config.yaml
n_head: 8
n_kv_head: 8
activation: "squared_relu"
norm_eps: 1e-05
attn_scale: 0.171
tie_embeddings: false
init_std_up: 0.0259
schedule: "wsd"
final_lr_fraction: 0.02
Each number is 50 + 15 x the weight over its row's rms, rounded and kept within 0 to 99. Layers, rows and columns count from 0. The size before them is the row's rms in percent of the matrix's.

# up: layer 8 MLP up, 1024x256, rms 0.221, rows 849-854, columns 0-255
# down: layer 8 MLP down (transposed), 1024x256, rms 0.234, rows 849-854, columns 0-255
up849 100:55 65 47 53 43 65 29 35 48 61 67 47 56 26 39 61 51 66 60 72 72 75 41 48 51 43 56 63 23 47 27 31 46 51 43 69 70 80 49 26 37 44 53 48 28 34 57 48 50 58 30 50 55 62 33 44 57 48 48 38 94 69 47 43 30 51 46 49 42 68 64 37 45 01 45 45 57 72 37 50 46 57 69 70 43 38 62 67 77 53 48 37 55 56 66 54 88 58 53 58 42 42 14 59 40 79 60 53 43 28 70 60 56 57 18 54 64 62 56 63 59 47 42 59 49 31 62 41 23 50 47 58 64 45 50 38 64 69 40 45 49 76 33 45 58 77 64 25 32 33 28 72 51 45 19 38 72 49 43 39 58 48 40 44 51 43 50 32 72 43 42 34 35 42 78 36 34 41 73 45 57 43 40 32 64 51 21 57 56 71 42 63 64 37 68 66 50 64 49 33 52 57 43 47 70 85 50 47 41 54 70 37 53 70 16 12 54 79 77 50 37 59 62 45 55 10 28 47 59 31 44 52 54 44 75 63 53 51 64 36 40 55 54 76 70 37 64 60 58 64 46 66 36 70 32 59
down849 101:31 59 57 81 54 47 70 40 47 27 26 25 41 42 49 43 40 48 62 69 53 50 34 56 41 56 19 35 35 25 69 82 36 46 51 16 62 38 66 16 35 50 53 55 64 55 36 64 65 53 40 73 38 58 58 46 58 63 43 60 92 51 33 35 47 66 68 39 66 46 42 49 64 50 76 85 49 74 42 63 58 71 40 51 21 49 34 51 46 21 52 44 60 67 62 48 59 33 73 60 36 49 41 47 37 60 62 54 66 68 37 39 55 31 56 66 68 48 61 32 47 06 45 52 34 29 24 40 73 22 64 56 63 51 50 87 46 52 40 46 66 67 36 55 63 29 73 41 58 42 40 63 29 60 19 31 30 33 47 55 50 51 55 34 30 41 16 55 54 39 15 62 45 57 42 46 53 39 50 55 37 30 56 49 35 44 42 52 60 57 50 35 80 52 40 53 19 68 70 44 30 63 43 62 61 58 60 36 58 62 25 70 33 67 44 29 66 75 37 33 55 39 53 44 42 36 58 37 75 24 51 74 47 48 62 77 34 39 38 45 47 55 33 64 59 33 71 65 42 44 51 45 42 46 35 58
up850 092:70 28 57 49 57 43 55 35 33 40 57 42 74 55 39 33 66 57 63 82 62 55 66 30 49 67 43 51 64 35 50 49 42 67 74 28 62 47 54 40 49 48 66 55 41 61 58 63 54 65 34 56 52 47 54 63 47 42 45 68 45 68 67 34 20 45 79 48 60 55 47 45 41 55 49 26 66 77 45 49 50 76 60 66 51 48 61 53 52 52 41 31 32 10 50 66 56 45 41 59 66 46 43 54 33 54 46 41 70 45 57 60 21 26 43 42 64 06 15 28 41 57 39 60 66 45 53 22 77 45 36 26 40 75 29 67 57 42 45 40 69 38 47 30 31 18 75 59 41 76 36 72 60 38 56 57 43 44 35 51 58 44 70 53 45 25 25 49 47 72 31 45 83 62 39 68 41 74 57 29 76 68 26 42 69 51 64 69 84 41 62 58 66 56 43 31 51 44 75 42 56 48 46 62 50 45 58 59 49 45 25 89 66 43 31 57 54 28 40 66 59 50 36 21 59 54 50 47 55 63 41 69 75 47 23 78 54 30 28 48 59 48 40 55 42 48 47 40 57 42 68 46 93 46 63 34
down850 093:45 11 40 57 50 46 64 20 43 34 46 32 68 40 59 37 53 64 38 41 35 36 52 70 94 53 50 60 52 39 73 47 55 50 64 46 43 38 53 28 37 45 34 65 47 54 58 69 38 60 39 48 59 29 44 35 53 59 47 49 51 56 56 35 53 39 45 71 50 83 46 45 57 51 43 66 47 38 26 39 39 26 39 39 37 57 50 38 65 68 69 50 69 59 59 65 28 57 44 20 48 98 44 67 62 32 63 65 45 51 61 50 55 43 43 37 40 53 61 70 47 59 57 52 40 52 53 33 66 63 68 54 52 67 49 56 73 68 51 39 48 32 45 53 51 91 54 42 49 45 71 74 48 40 36 64 52 64 56 58 67 26 73 56 37 33 53 29 45 63 86 39 35 54 72 47 81 65 68 36 76 70 37 57 51 65 61 41 43 39 60 00 56 52 53 49 63 46 72 75 32 73 77 32 59 58 48 54 35 32 43 28 42 46 56 66 11 37 50 59 29 60 47 30 63 40 22 50 54 82 62 49 68 49 58 46 20 87 41 78 58 50 30 44 50 53 77 51 75 65 48 41 62 67 44 44
up851 094:51 58 06 30 61 52 71 43 41 67 55 48 11 49 52 40 65 44 30 54 60 67 41 36 58 57 59 29 43 36 60 49 57 42 56 41 42 62 33 86 60 57 54 49 32 56 26 49 54 47 38 25 67 51 79 65 70 62 19 56 60 30 63 62 21 50 34 64 41 71 75 52 46 47 44 46 19 22 68 67 32 48 55 39 62 66 61 45 60 68 00 59 74 49 25 60 50 43 61 48 29 56 46 48 56 38 41 44 48 24 15 60 54 61 43 61 57 26 51 47 53 64 58 42 40 57 38 42 56 19 53 44 58 37 26 53 49 37 45 43 38 47 56 59 22 63 66 34 56 40 22 53 43 41 48 30 30 42 82 51 42 45 61 65 15 69 54 49 53 48 51 34 33 69 53 47 55 27 47 31 41 53 41 61 65 81 63 22 42 36 62 63 91 51 79 50 60 42 72 34 66 53 56 36 68 59 44 52 79 53 55 40 48 42 57 62 64 61 76 60 55 45 44 47 31 49 62 49 49 34 45 77 63 31 51 63 28 41 75 79 26 51 35 59 32 58 64 71 55 33 52 55 62 27 55 36
down851 098:47 21 39 40 58 55 57 41 40 49 52 47 54 77 64 65 51 43 29 29 47 89 44 34 64 64 45 21 28 56 48 29 36 61 43 58 63 58 44 78 69 48 63 45 38 65 31 49 32 49 43 41 52 30 37 56 13 57 25 56 30 63 42 50 60 69 44 39 38 33 63 49 33 46 69 32 52 21 35 46 70 45 26 53 75 62 61 57 71 58 30 62 64 45 20 74 36 10 80 38 44 40 48 20 53 59 47 32 47 43 40 63 23 58 51 41 25 29 43 42 64 56 68 49 25 71 18 32 50 54 44 63 40 44 39 35 59 72 49 41 52 37 60 69 24 61 39 40 09 56 58 32 64 44 27 31 46 65 56 47 37 57 52 71 27 39 32 36 36 63 40 48 54 74 37 39 47 57 39 36 39 62 64 64 44 48 46 80 49 45 25 62 47 63 75 66 60 62 63 58 56 67 72 67 47 38 27 63 82 39 54 63 27 54 60 61 63 36 59 51 39 78 53 34 32 49 78 41 26 45 39 71 40 50 55 40 31 39 56 63 56 33 48 50 62 56 38 28 62 70 76 42 56 47 62 60
up852 100:62 67 74 71 55 72 57 43 38 63 54 67 62 45 49 38 36 22 40 60 22 77 71 46 50 61 57 67 39 65 54 34 74 48 78 54 56 74 57 70 25 29 32 73 23 57 53 47 64 41 27 48 55 61 43 72 20 49 55 54 20 59 13 43 39 66 28 46 86 34 49 67 61 61 31 38 65 51 44 41 43 49 33 53 50 46 52 39 68 33 57 51 35 45 47 69 56 54 53 71 36 55 38 48 10 43 68 55 42 39 51 55 54 83 45 54 51 69 41 68 27 39 50 68 50 36 81 65 27 33 45 39 68 59 56 43 54 58 22 21 74 64 59 14 34 44 66 43 35 25 45 35 56 41 33 39 38 36 46 42 70 65 58 33 49 44 53 66 87 25 44 34 65 43 58 60 40 39 40 48 63 40 72 51 46 67 40 40 79 71 54 53 49 37 54 46 59 28 40 53 59 36 40 19 66 35 74 39 72 29 58 70 65 37 53 59 51 87 38 47 60 64 49 70 55 62 52 57 35 52 43 48 32 48 43 57 56 31 33 27 47 93 34 56 63 67 55 42 37 43 53 62 56 59 47 47
down852 105:26 42 69 44 81 31 59 43 45 51 42 47 71 27 30 42 65 41 45 71 53 63 53 66 46 55 24 44 48 52 76 46 48 60 28 33 76 32 90 43 57 69 54 49 53 57 71 35 39 26 79 56 10 59 38 48 45 32 49 32 69 28 46 48 54 36 55 54 60 53 74 53 56 56 24 35 33 61 67 69 45 68 42 31 66 42 71 37 30 49 64 56 38 51 35 34 69 62 28 42 59 47 70 49 19 51 65 74 63 42 46 54 36 67 25 48 65 46 55 52 74 57 45 37 52 53 21 65 65 22 46 66 59 98 55 51 57 67 58 99 62 47 52 44 48 56 43 46 16 58 42 31 62 59 70 50 53 28 60 58 35 58 49 51 52 53 43 51 61 33 44 16 48 33 56 46 45 40 56 50 51 66 36 54 73 58 57 15 53 47 48 48 13 58 27 69 38 41 54 20 54 37 30 45 55 75 17 51 59 57 59 40 62 31 57 65 40 59 25 43 66 44 46 40 56 56 67 63 71 51 71 41 66 66 45 71 27 35 39 58 62 55 50 43 44 62 53 65 56 61 55 40 62 31 28 43
up853 106:71 47 36 63 12 74 56 49 67 73 48 36 44 48 52 67 48 13 69 43 57 59 37 69 20 60 52 53 33 57 72 54 64 73 30 44 30 46 46 58 78 61 73 71 35 54 40 27 50 42 21 61 68 56 39 63 49 63 54 52 55 35 68 10 58 50 35 45 07 43 70 23 33 29 35 54 74 57 42 62 70 47 42 59 42 55 46 46 53 73 57 42 38 60 41 63 41 56 58 39 38 63 27 15 50 30 61 49 60 59 46 78 46 55 43 49 44 46 62 54 40 74 52 55 81 49 44 38 38 36 37 47 52 69 54 78 50 72 40 44 20 41 64 42 53 58 65 55 56 30 32 59 60 55 53 36 65 53 75 70 37 43 63 47 63 36 75 42 53 57 49 44 44 68 68 30 59 40 51 53 16 39 72 49 72 67 25 26 89 60 64 57 41 30 51 67 80 43 35 45 57 61 77 31 63 33 64 43 76 60 59 60 51 71 52 42 59 81 70 54 54 57 31 48 41 37 42 55 45 66 34 49 30 70 67 63 49 50 47 71 39 56 56 54 72 47 40 72 36 34 57 25 65 35 63 34
down853 110:64 20 33 80 28 56 56 16 53 38 36 62 60 61 50 44 72 03 97 30 21 45 44 59 31 44 62 43 48 46 49 64 78 36 63 65 42 48 56 35 62 65 42 40 58 44 43 64 49 27 58 59 48 47 56 33 50 63 40 54 51 56 35 59 59 75 34 48 40 61 46 52 48 24 42 39 17 44 52 65 46 75 30 50 50 76 39 57 48 86 44 46 33 54 28 64 34 56 40 36 38 51 28 72 58 13 41 67 85 57 68 47 73 78 44 52 37 53 32 25 54 40 74 69 25 63 48 35 30 67 34 61 32 39 54 38 48 67 61 43 46 52 89 63 66 48 39 54 43 37 34 69 48 28 65 43 41 67 57 41 54 66 31 82 62 58 55 41 50 38 30 50 56 69 49 42 59 67 47 69 39 52 50 64 46 52 35 59 57 50 81 56 68 33 70 61 55 48 52 25 73 69 50 33 68 61 38 79 28 61 55 56 47 41 56 82 34 57 70 36 49 48 47 45 61 42 68 48 53 49 53 38 65 54 51 22 72 61 49 43 72 46 36 59 38 39 48 40 65 74 68 58 58 37 61 66
up854 108:31 57 51 45 31 59 61 71 33 54 50 48 51 08 41 48 51 39 40 57 48 27 49 55 51 24 54 55 44 61 45 53 70 66 34 40 46 41 96 39 45 38 56 64 37 36 54 69 38 66 73 62 46 32 71 50 36 39 73 66 31 49 49 38 69 76 34 34 31 37 46 45 72 28 61 32 53 60 33 56 52 64 67 81 52 47 62 39 40 49 47 65 17 54 52 57 59 24 40 46 61 69 61 53 52 71 59 54 60 59 47 60 78 79 70 50 48 55 55 74 56 80 04 48 64 35 50 30 58 54 51 51 23 57 39 35 37 66 33 47 60 79 44 46 64 79 64 48 30 50 58 78 32 61 34 30 65 45 61 43 67 26 49 82 62 79 46 52 58 36 65 34 60 22 26 54 37 54 45 58 46 56 27 36 65 55 49 26 59 54 38 56 14 40 46 24 56 61 33 51 52 38 44 27 32 61 57 40 50 43 41 40 55 74 50 36 50 63 63 18 74 70 28 50 37 41 27 43 56 43 49 44 23 28 74 33 50 45 68 46 59 39 40 59 44 61 62 33 70 43 55 38 20 50 71 48
down854 104:34 46 30 49 56 39 38 23 27 57 63 39 42 42 56 54 50 43 61 38 52 53 52 56 75 30 36 55 54 41 49 65 70 60 66 37 61 22 48 73 48 37 47 52 44 28 68 49 42 56 56 72 40 80 71 61 64 65 56 24 46 40 38 53 41 56 59 18 61 39 52 35 28 54 39 61 51 48 47 35 61 54 67 73 48 27 66 44 68 63 63 57 49 49 47 58 37 62 55 35 41 06 35 49 66 47 72 46 84 42 56 48 65 58 66 47 28 54 44 58 80 36 23 64 62 49 59 69 63 52 47 28 50 35 62 46 44 79 71 61 56 23 63 68 51 83 59 60 53 56 57 27 55 39 27 40 45 55 74 44 77 60 29 75 71 68 67 31 68 47 60 33 66 35 35 56 41 42 38 61 43 48 55 15 71 75 71 67 54 50 59 49 10 52 12 66 76 62 46 52 54 58 43 54 50 33 79 34 61 63 51 26 32 30 65 67 21 67 41 58 73 54 74 58 69 33 38 70 16 39 44 33 55 62 69 63 46 54 34 64 53 53 51 30 48 56 39 41 40 49 52 36 39 77 57 74